{"n_layer": 15, "head_dim": 32, "norm_place": "pre", "positions": "rope", "qk_norm": false, "parallel_block": false, "init_std_qkv": 0.0997, "beta1": 0.95, "lr_head": 0.01, "warmup_steps": 200, "dataset": "wikipedia_en"}
Each number is 128 + 24 x the weight over its row's rms, rounded and kept within 0 to 255. Layers, rows and columns count from 0. Numbers have three digits each. The size before them is the row's rms in percent of the matrix's.

# down: layer 9 MLP down (transposed), 256x64, rms 0.279, rows 125-144, columns 0-63
# up: layer 9 MLP up, 256x64, rms 0.201, rows 126-145, columns 0-63
down125 099:117147119131109127103144146120164126128095150123120125118156098111105106111114153130127116123091168130143094125155131188129103169104143087105168139170115094092118161147137103130120101163105177
up126 101:155159186146183111113096140131103141110149126131103174118094136117116163124130107149085103114109116140137082115161143120125120116152134140111162168125113145113121169138102114086124166114104110
down126 120:146135115122141117099119148150144149138117131131114139132121128134126154153118120097114128107131130115135113089103117130137100096105103126176128124145185128123064127143080148086136108190194155
up127 117:136177139135118124128132159075136127101143158129118118131136093120136175148130100146196149102181131174101126146126106125129124116142128152125132076090123131166122147110123081120129148111142107
down127 140:139135129115144209118128108122148159145089137099071127124144118104115131109103117152085121153120132100141116166160135148141111096148124160130122123102134138095158101108092110128111132176132163
up128 106:115132125179106122114136150131133136116125127131144138094094090160150109100131120099164117127143154177177089129114139137092123085132092092108120172142126158137120109159146116177124168149128123
down128 111:138154103140098115107132153143138169104118104146160173100178104136184141085135139131110160152144158140100141102105126098133113145104109135108148156101088097115142099131126140097159097145127127
up129 095:150149076153112128110126112141094142149097113153127145152144102126101102126137127151129118133132187123098147125140088117132149133156100154116114105143175140100175144136125123109115121129045147
down129 087:106096113117097108132130117128113098126149125110121117131101125146144153102146123126125159106108139154196134169153138120165123114121165078166131123096115133156067131158140168154160138109155108
up130 087:135165120126103186124094148148109106118144114084124126161099073166149168142110112122130109147103128132140136148129102126107121143171118132112117124107123144156134175169077133143139100095119102
down130 081:146157086139095140121162153099153139125168090126114068101168138116152098140159139136092122138116137105115132131147146124158093130161118127091157125150153140125094102153137109110109115082155153
up131 105:123148123168123137110144141128137119131119093136142122115062158144131140115186129129170132140170157095122162127127123096153058130119107101112106169105098132128132106123121154179109127124129128
down131 101:124094148136141119112177153094126064094128163145110155129110128098153116095142115166181112140123110102116114148147118159115138170097172100127081149161103133141123135132146111122120127136146125
up132 082:148107098130171164092124181101154133106113130139099156131081108155109124147116143135115117147114111147124165092087161122123131061145135134153118122114116093153162139141153114147119160109103125
down132 078:132139142126107116139132124139131119084135105102130081129162169105163127104119127126078141106116155143117095163180160156136090132133159129092149135179125127090094125138115135145176102106133132
up133 113:109125095146124114163082130104164094124129125105177140141184120131153112105150101178142168129153108140114159139134125104092120126125138095154124137090112122139095101158114084129157113123158140
down133 124:118104187153082094125140146148134153148121164167134150106106110125129173123122089140155119131112155133130150078116140087125098134119146158132077165131117120099156119133084133145114142144154118
up134 093:120094132137119140081149152149088103119109127148144145158125116128115124114127126179124145119100158147133170156156107150130135083100142128130117122145132127182122159103068127102092135176093118
down134 094:099149143076116114142111103086125142120141143114097164129136114136182119110116163092085117126167128151110119117135164128167112094125169143129149140154138092105102144184143138131122127096152124
up135 105:127142099131165085150135077152156124107141152127149127123095120142118126113120158162167135160153133135103083102147097088135119097094148112102102127146149101172151129135139118149101178096128125
down135 121:093095142104113099105145141155143135120119108079139130138192147116160130117102078177111127149112116129150144155130089125120153141169177115131127110144105093118124124166106117134099119159106130
up136 104:120085123113160116125142140140102101102123144107160087112160116122161101119159135116147100137133172126123131152100153091069121157148146167154144147085133127115131169148135122082112125090133148
down136 099:174114125154114124112125099152164194137118093144114135149124136108141136160123120136145144102129061083136130091117130138162124083107084127098135106152142154134139087119134138159141148112137143
up137 086:111186110139121140132109126142108120139115082152116103117101120104140135137185110116122123108133118150115098145124140096136138076158128118080150118131144118147159192115130156154102139172112166
down137 087:094069144153152117121109141112160146105163140129133147131159144135117123131082142137107151142118090127093171141178105136097110180112148151164096116116129126136141074117132131108151133101116110
up138 092:108147137119108156171158153125123187100125112108147119155134139155140151115135116122175108143143104141093138114042124119094117120144123125125096156093173121123127155130138159127126151133097110
down138 092:144154085125098132089158112087130087138134146145136124148139176169101094125121119131080136105141153164111133102118127152131142121131144157116124106132111063128086133157136119169157103112147124
up139 104:084117127152130137122108144087115123120135128140112128076131173161151122109127173126088123099129144173135066141144149112121120159148115139150123164099160162113145134125150152125070114114107124
down139 090:131161090131127112130099149109155117120107122167099129130130165159131116119183145135122111136140135124109102125166085128121137138121147171143098098098124174092173095094123147181126097143128147
up140 100:102089136114116141154096123151146180067124087105114138132110134107155102102130107152110086141118128120085135139149143116118148142158127140153140133142114111151181102141146140117119166130067139
down140 086:147122125181108126082133143095130139103127145128159154121137143121150075140142162106158132144110152122117139152115073095127127126119163146135105115137129113113138102162154091183164092127131086
up141 096:149139112150100161121168146191124103086173084110107160143127108118125123086141145097139145097091127129137114145163130071123127134124143139138113158136115172118105130107122128145122124139161093
down141 111:147127173148121120138123110119108135141133150132104139098058152073146123119140100135128101122136143110166096102077131159093129172152103161131114112164172116111129142117134108150160104126143115
up142 083:105130153133108116094123121206175100119160083111111116087137107148134155118135112095143130082128126094096127138129113131121126109148135114152174113146124160109119145143167131175109118118103135
down142 080:131135140142145157105133136129115130143128127127187164100101183139135135130143119106121107109055123116135124079112123150111082149139178129096093106145126140099114132148106119151111150095166122
up143 104:117112114115134094113165148190139098105148135127102122080126089112150126101120134131116083152157131091153106113155064136134136130140134158154106136107148139105135119158126164090123164142141146
down143 104:111108125144127163117100107064137161165091121105129155171152126141106144148127109145167105126098154124094150154117154129115130097142141080123136115130098135147111109117138133194155131105103144
up144 101:089133087178103117133116165117160089137166156119169086114107122123142125121111106151160098123138122099102129138172111144096112134112111153137107109169113161103143100126158158143133119157159128
down144 091:127148148127099128149134081116171094151121154130117139163140149159171122134124134160056109104097088160123144087130136152134115155148109092124113146134154132098155104132090103110111145112140121
up145 082:098114135135134118080143130130160157115108140095128151126163128080119120123154101099147159173142076146117190156117118108130140140100147124148131126147100138105107121135129111060145113120121164